Weights of a small transformer language model: a smear gate, 5987 steps.
Each number is 500 + 50 x the weight over the matrix's rms, rounded and kept within 0 to 999. Layers, rows and columns count from 0. Numbers have three digits each.

# layer 15 MLP up, 448x128, rms 0.175, rows 130-229, columns 64-127
507525536509487502533450508516494506517572519476544468478493528443496552508529542465580496484497583485514499483478472517485539437546532471484512495518460503520485519495569479502469501530495490
466502513541509538493517482476593453586629576394472488530593537560437549481431480433546477557485527532531487553491488492582515562537528604544509520439427466456468460483537490567566577491579426
467463534443531487485496434518505466479641606524613545464658461495549431478527387459608399503597530559400454568443360521542358595463501534475530491482508601565454517603446530466546674549579497
458496495579566545565501472423517472473483445457501523498452583556456482481534512540602421501525578415474539502483457499646463502514542515439498524565511442534583457479506591477594434372523483
523472463462465684539517393445447541347467602480555549421545598563464429514524474509477634379599461489543458521468416566580530472563568484468602426448504497583510586606629416537540518528461558
489530469583358520535480555526397425529504498546524492487568472429445560460460422434468566469537588468543484441515481526560504465581407516486362599502577510430526561467553567459534551558486440
432486414516399472510532426519433571441500468524520440502489519492607553502549471564491548498570373483495456471503443546480412524537492554431484493438513547584432457460474480534418399512489612
577536467485444520406492502467559495503470571621632361514499522460616477482413436482560493545480623518600572505443551457490476526354520488516503499385463510534513527502530491513590438473451433
572415516468403546600518523601464530479517573496462348485509508507437592406437574569468485520473528471504496566557560507533406547493537482438635574525542334449603459580523498495543543657392544
484536450472455510484546488479432398491510431522492453444460446475590517502574455469555480465474494525490535499513550492426544509530487433526537468508513584570572504495471433423519564593503437
481509506491492502490481491486493502495498491499517492491490485503488510522481495508494494502507497511518507491485483486492475480494510501506489508499501512475490526512492495501509501487503489
464486568427442558519548468538499472523482396565558532441576527448492565412444554469510503487484495554546513535561461461476365506472475492488569506530443429498416531533533490525459506599560465
467470479543532519485540492444522609526536549552457543560423438457481520600467458505480454487481525432464447472630470468584471588587464489470482467503478448491515541542535448538439557403473555
561491462547523501507486531537577477578562609454667483437505509607458601464425458544511521461588647510452421464361522566498370513499449439499460518488399636460626524472453493454534498537570465
526493500471425474531449542444603542441452471459541532524490519483543578576545516504509507516461459567456448438459403498450509509417495450504527446456478433487513579465497579533454543550518458
572553504517489484572537416533489569503457567531480469547513452494536559440472462516585533581529422506482482502565426493577412524449519525392488489487478474468518523494464451482519532453489478
436569526534507458535506540493515519521559456481516514515455484447369496507459438520495534528463511449469442508506465490417478473515514496517526501388521498534515467467592458440525503541506502
446524536483519545473507488396453395492387528520574506539586577467570655389476426382488538475463355409598467569483596626627494320472549498559576526428524494480446500503466484524572527613488332
504500498477485505502497484499510501490482499499501486511471512499502499479517515506526492490522484489510481473493505489507492479492542518499485480496483508509510508498523488486525510493519487
508495606452570523533394495577549455475495513505552487484559523518566536443537439442510463494493598510479521563516523475485489550523516525474514492551532576490428518588401451555466504571550430
537492610538503410442522543464416548440615492507568461553547513547480530562488518519585483617517474470572478447407582433509535493351443470452545451524470516467438537463435508494549510450532499
497487482521643592521442426436397409490591499500536410427490332534451441433541374499456396414504405509525532546462427502595407561548583571403553578459540586464467430492455501519484587460548532
512502446506504441498431503502471456490457494479511521455529481533476463454533477505530505465523486535511462473466497510531483435500488510536468497509505474507508496500482507493487499546512466
473456454440498555496527483497512508471536528529534472507531451525409501494529496491465477490556541539554520503559509496500482510538474413478518461462532517473510488556586522520508548593471448
511486502499508529512513519498483512486485513475506480489515491446504490489503462494521468462512506509535487464489524473517513514508528473499493498498511502510490489516511499521496532526473490
509528479460541490534512459473451514496460476482531453438556506456499483443441543472517566441432465500502480515488466535562480495486446539533505485493517540460441535522455478528476453445438583
539525519570465457444461493502483410541571492508503487474424538483470550534599533481539501473494464495396469507575484501465538478571509629574482565452477494508433460461520513556467454572549472
524513501515450429502470535512431539458459569496519529504539485468456491546510428455506471483507546484508471440498515399525640425624493637525491567475378406452504508476469550418543553334475391
482500432504545480454451490531458522526502452492509550471527461504521558447451541463444427565469512491559501509470587533530461473497550588551516482457520474456454557581538518508545587521484479
475463541529532509546497452467441506439515687532537557516429560456425604477459526533477492517380543412599497404459575542600619516485512603524473478257516439485417453497460546530507561594624496
388529575541607511467388431495416513490587433520479311468547435583531587432565513499377490549418393442578418503468501591460571510393456580515480491528468494343465532613615474541520585621523338
616478526480481489453484532510503483445436364516464460531550566437542512565499472526477466470471648550539516455460511436483543512453508562514460565493440532498532524557522479409501517575494561
488494501510490563509503453395530518461491513465620550476525470520508523534406532479565581421529468505481515533474551550525517494538461522556476472526441593537499522484498514532498510454510488
535564576498570531495477470501527472610588535508445484605503509517460497528533463523599624518448395518494535497486454518509477544530445504338501476513581422559534442566459525515437489543556398
542435486446440474544542486506428585576505593619520528503511573476486522544574531510463502408511526634524437461502591449510507582505439545451498548436471520541516495583493546446478414447518477
532505457456474459488554564519525461564625495516478447477489500468504513480484550573539595496474463527534489448416532498468587429557471550497526577527493495557453543450423474469525498572476446
521524563504487555413423526381578516511597491546529528418469572451483528490402483524500468611473509552584430624449423440439504446527513486583491443411431472534535535495476482532527548542487462
519463466521489485523509464492562450549497490484539513520511487546473499476484509488484474488473480503542502476489509478560498474525504497463517531515484517503512462531508506566517522511497551
498509508504513541489481529517538429481500497529526480471473547516516462486554514499467495503513474496477491493478480488461499489537462458559452524492458521457517485482455500510460499469442530
583599502411412568510528568539497502511498554472484463543540460524599449451400454413559470606498550376559428429505507521562551409390565554441482482511515629476531535613450541506595513487533401
577463544493487485528514501472499545520568393490482572587416526523476483510539454526542508538409434497510468459548498469516563504421491543554532407457501560575460468567547427543531457549486455
480480573493541428528396596497530520517482448512563444547514475455468494459481460441567365536492377527496432539599441451442465392456613487513557518488464539579409553552591447521515561535435412
506475522558549432475494509551575559531482513466493550506480490488502433515546459592490412498505483442531461482545449502440488485566483471549550507552531555496553485475517466482520501536584470
503446487420548502524377625494538522491572476462577466590505652539445450442479648456452385568662531598502434525505573480552481419598442533500494477501545530615473490569423499496596517531560413
453513538501618500562403390488512503475517475501491446562441512494467427450529460486501401468596517507512441544481383546511601536445471497513413470532555503510620487523487501462458591487596397
448471516488449463495441567526595576511513497494513452516508595532465476566534460506482512555510487479607436546545618561531591572477472527377540540572423530555488554540455483575558462565417485
464525480505608415440533490515509415505513521511510549503522519510460458499510355392503526441478538499497512496446509504496439470480575435511540597535511506587542462480547451469443516477550559
545503479452493514431494545525563532572463553465454494486595481475540504510562442481445476488548573479556535536508543493517511503497556519435509511528561431506441455557511496495537571516493528
533547550409499644468493530545497459560570380467516490548587466487534495488599564399552452562543493439539460460479507564490525518598461516494439508569432520473535526596528444510603518567502582
486547510464561372565448586494445520515564415571568498434537432529421550465561460521484583455559547538468397334389477570499497521427366442486486518479535453529520487548480441538523504492542473
398528528518513411505441465482561512523471472465460475538497539442546460449482398467438498516627385493502433455561493535506603549596535506464455492504440439529576509539585415548501439529600572
456573529555502478425436388589574514568510463489560511452461517601539589507498604566520533573450668469595470505474547626420524407498501517475456603473363584408443563451415414561523507465519449
522510520614460468435469478414522475476458453390589466562412540548506449520536478479538563532480514439490489465524542410569589574543488477496530506527446508529458546551489604352562489428469448
505496407481598511540463550431458508409459549578510547444508525548402518460483449435477569617466524522638405558554552535408452471430499517589320586482508516465586448508535433493566506543514495
459424471444557601584417564573497466467473471567521502565499487421360465550476506481481443470521469424570440458449505439632531627566432590576450447463534456587515471474519495526467493575520439
514545482472553508427525536488452541465494450531530445443521494570449544471487516513495486487485498461566507543538451522514500518510448584490492504492513448542551534476520504453535410478506500
460488500559520477536514556490528488527502521499508549498476523518464487444559520513454499531487543488539486533515474513509469566444501486467496500436505496509515485441479495484553492520518508
525589520503419554577517481500503527424623584493590470544537593521476439567451512479492453490397599555546585557503572502499436552596569565461490537554399578428513627544526522214509545476517467
494531367436539641538462437584524454437527532467513525484603627561463511494538395495384450484608574458565571514500484419562455483555554480547462500457567542562544409554478536556549534523575548
531525471495373513493480509454491458430465481505502608469479530493429487498478475479476529557479460448516440532551446508492502474525471524462537535509466469515482474495482449526452499541569549
460478472460616563456459540479538651410666560440601465537531544497508484550537474438493461478458435407513458445490573450528463492398469478459491472472416473549580564562460522437517439542533533
513466482482517590511535433530598542529488467508530588520496518576549480510506526459444544523529415478462471500519505554467477538503522582487454496447557389528556577553480506509500489510512452
552518509482514556557491449471457392474437479412500477558423446619396558552644425463555475467508498529489523461549435577417478538506656631624508482328481528536542452544491465433529521512564443
531490476362543400596470424559563533410574439485515472480632503537573487471574522586564509503511485482470489556487436606569464542599470487559513491545482574609511532471511540454554445460419412
490487494398453456519487449481538479524543488521541463503470529593511514478517511478482493564412468502524478475504457445511484450500496436528585496535533546482492537543518518499582558445501454
430500549569522555486425552560395558536516443552563450513560492501493499459504560524432548493458526495584539469464475587513513546501568469518490524468540606562539554504505438432471508510515504
508562485470477551495432536459449500486393480496532551547522506470595631511464510622497617462520435490504404533533397482491488428587525553520485427568404443451515493487455461501560526678481537
524505532503517482490532479507492532512499483503458524509503495504535487505492500480477508519474478511499502508504507481496505502513492522492499470439532494491493514500488489509490516515497506
572452579543500599500543563505491459459507515491472527493597559538518490530500406534456439473457538501479458461476458504514550409464526490532520573541496488454533518515430452444560494535435533
514528540426539525613440532529540491488565483499463516489544485493474473539443462540530401508543457532560556416521475535460416515521437408509494441398504437511514552474491484505430516612506493
492485500463566522465440515622436588524439525490555387474453529528438521555440508585574489467496459516582475494543494485543473491511480587431449472479549591491480545455517487447548469551587503
464417488530538544563545492499540447558528396443549467524466596515431547499506481484573507566439434551573524478534470480482466444540525545497490426450493530568476542375534532462536538474466419
485497546502531479485475488475507484488495498497550529508506487476475471517495528508474524517474461509501470517487534504494534507483507492500493503488498465525486545491508503485452533539492502
459482557445552572486409634435376449521500475504544414548500490559465417343500539538482425474540513474584485531534465485472514500500408540523446451466472428402519497565481488446478487431415390
417568533312562475489476536515358536490508494563504494532438413527523550493548488496588538414515601579395346491552542609475457462564434605448568464490531507478442449460508596511515421656477414
532516437488532642483524563611611573497544524473449565483497562550354582426470548565486563547461493388460420463627568521526503557562572563496592505447404467504474428533482551539448518524541448
500471485526481491520517503518514498497500491499486517540488520504469515490523463508507467502513479487513516504526523470465507532523504481490513504513492496529496449435488523451514525485502490
485540546507480534443509478482502448470489469495502473511477522477517511507486545451534495556498479494513507493485561487472493473520523475531504445453533541530521468539546538493532506543514484
484558537564475494555542542472537551480493552579649514482600569508513422565508499481505501469452514500512468491511439353523544457557501497483531584529513495484523489452472573499484412501525421
491512524509521536444521493474571534494566457493549501532544566542478459514475486531472527457591570576455429556468540571516523481512507558568575572476363639583499545451460519402495497469495493
587470471498436494466495447494504466477563471541579576490521619560473558481482619563430476588587560551440503442605436444502364408525434432618478528439510474531536464594486452546566470404516549
533533509549530530510526514494445501491493523529524548466512522516511469515515568525485512515468484532530534492492547498516453486513513440469519521513490486475522518495549476487490523541512506
503498464545527460460486539523464506513478508542507481505488478505483526520515522522498545546491483479491526470511490486530533551515463489481474510467503467505515504471535508543543514570487472
516647424556414510401436419458628497538525453540506477474407496508399547593418553420544467544438471386438473468503555425507470562502541574442507539562385503633415556502481541529564568569437485
539627512459556551477442505549468534405446463506602572529495475506469564444476523475455487580483480509531530459510433540466481574536499456582545588400452393547499451489515534500495539488477504
467502427538478461499484509482410524519527521466416466509478483539496548557517470437459501420547480414512522542528422569531402436486500514517524500421543432441447545502451463418560525642574386
495679487474448531364385458468481592451497453502594497473631420497449647496381388555291654535529471381431611455505486499521593505588495513544429431491451389518552468490521481506490450531579547
546542522516484441468283440560480489458486498518627572405568507528495505445482549538507487527477528541496564489614551536469479581526463579416490514421463476589506458532543483510682539541466346
412504456538535369468589478477487524479482446424567487412559504483573602411455544498516393509497561453554533435488589549572570500468403447491505486461465411472472496485508466502531421444464477
535532508496579511509502456508405474503454529555506516488527475533404526441652466492525584463507456540492368549432596534596561397470515494583576472551620637491545405514506442564593544631564387
480546488472420529500511433491494422551526490504605392420435491512476473532455519520481592498451492474436474548533524470586550463655494504450522584526432488523429535400564391529485419478467471
421478380368461410492577506426512448444444513553476479567438567557492492500587451617546578450433612637549496550541557535554562424445561651478562553343461461488605368522443465432450503446497510
526521583482500585422480570495510552425527547469570461643446491503403508515538579440387426504407320497569530420429425484540533581544408452540462482536505480632420579441385472512499420595581486
458600452459547440525465506454475444486483482408573512576409623555452461508451488555547506594412435543492503474522493561480474571513491527597465457534542546554531488475493548494528483563517465
499405521435516529524504530445556468494534488408519398548430501439580530478464502456466472452565470618498520490497458552435511489514514642468589546507472490551553634475491515450514516528503503
544548605418532509556533459497610479463587504472624390575490482505512455490573515462473419568568514536573527513580506502485464585524458509471491532409531533580394537474518499549549471497497438
492512445482494513432510470464519546554517570477544472531414505458522528566506444494562442481492504488456517538542537505464526455477487465468502459426549534478519519532525543431514546474525411
475525494557488519528442502564480419531573509480548518553478496492467543472463536543463498475522541554534513411471454433515543468594558435462501472464487567493543509498491478606506481465552455
488433531495499439540422550451482517622509457416461565491492592538481486492477494585487547477503505512553444503516500563515497559526486506566539459438456556553413505403542548519568465393538515
540500501499449494538501484520405515589564450537557357590501474450531471495570467461563451495422598554559430512434481477461435506417519461523479537548539581637509484574492555564503554547546389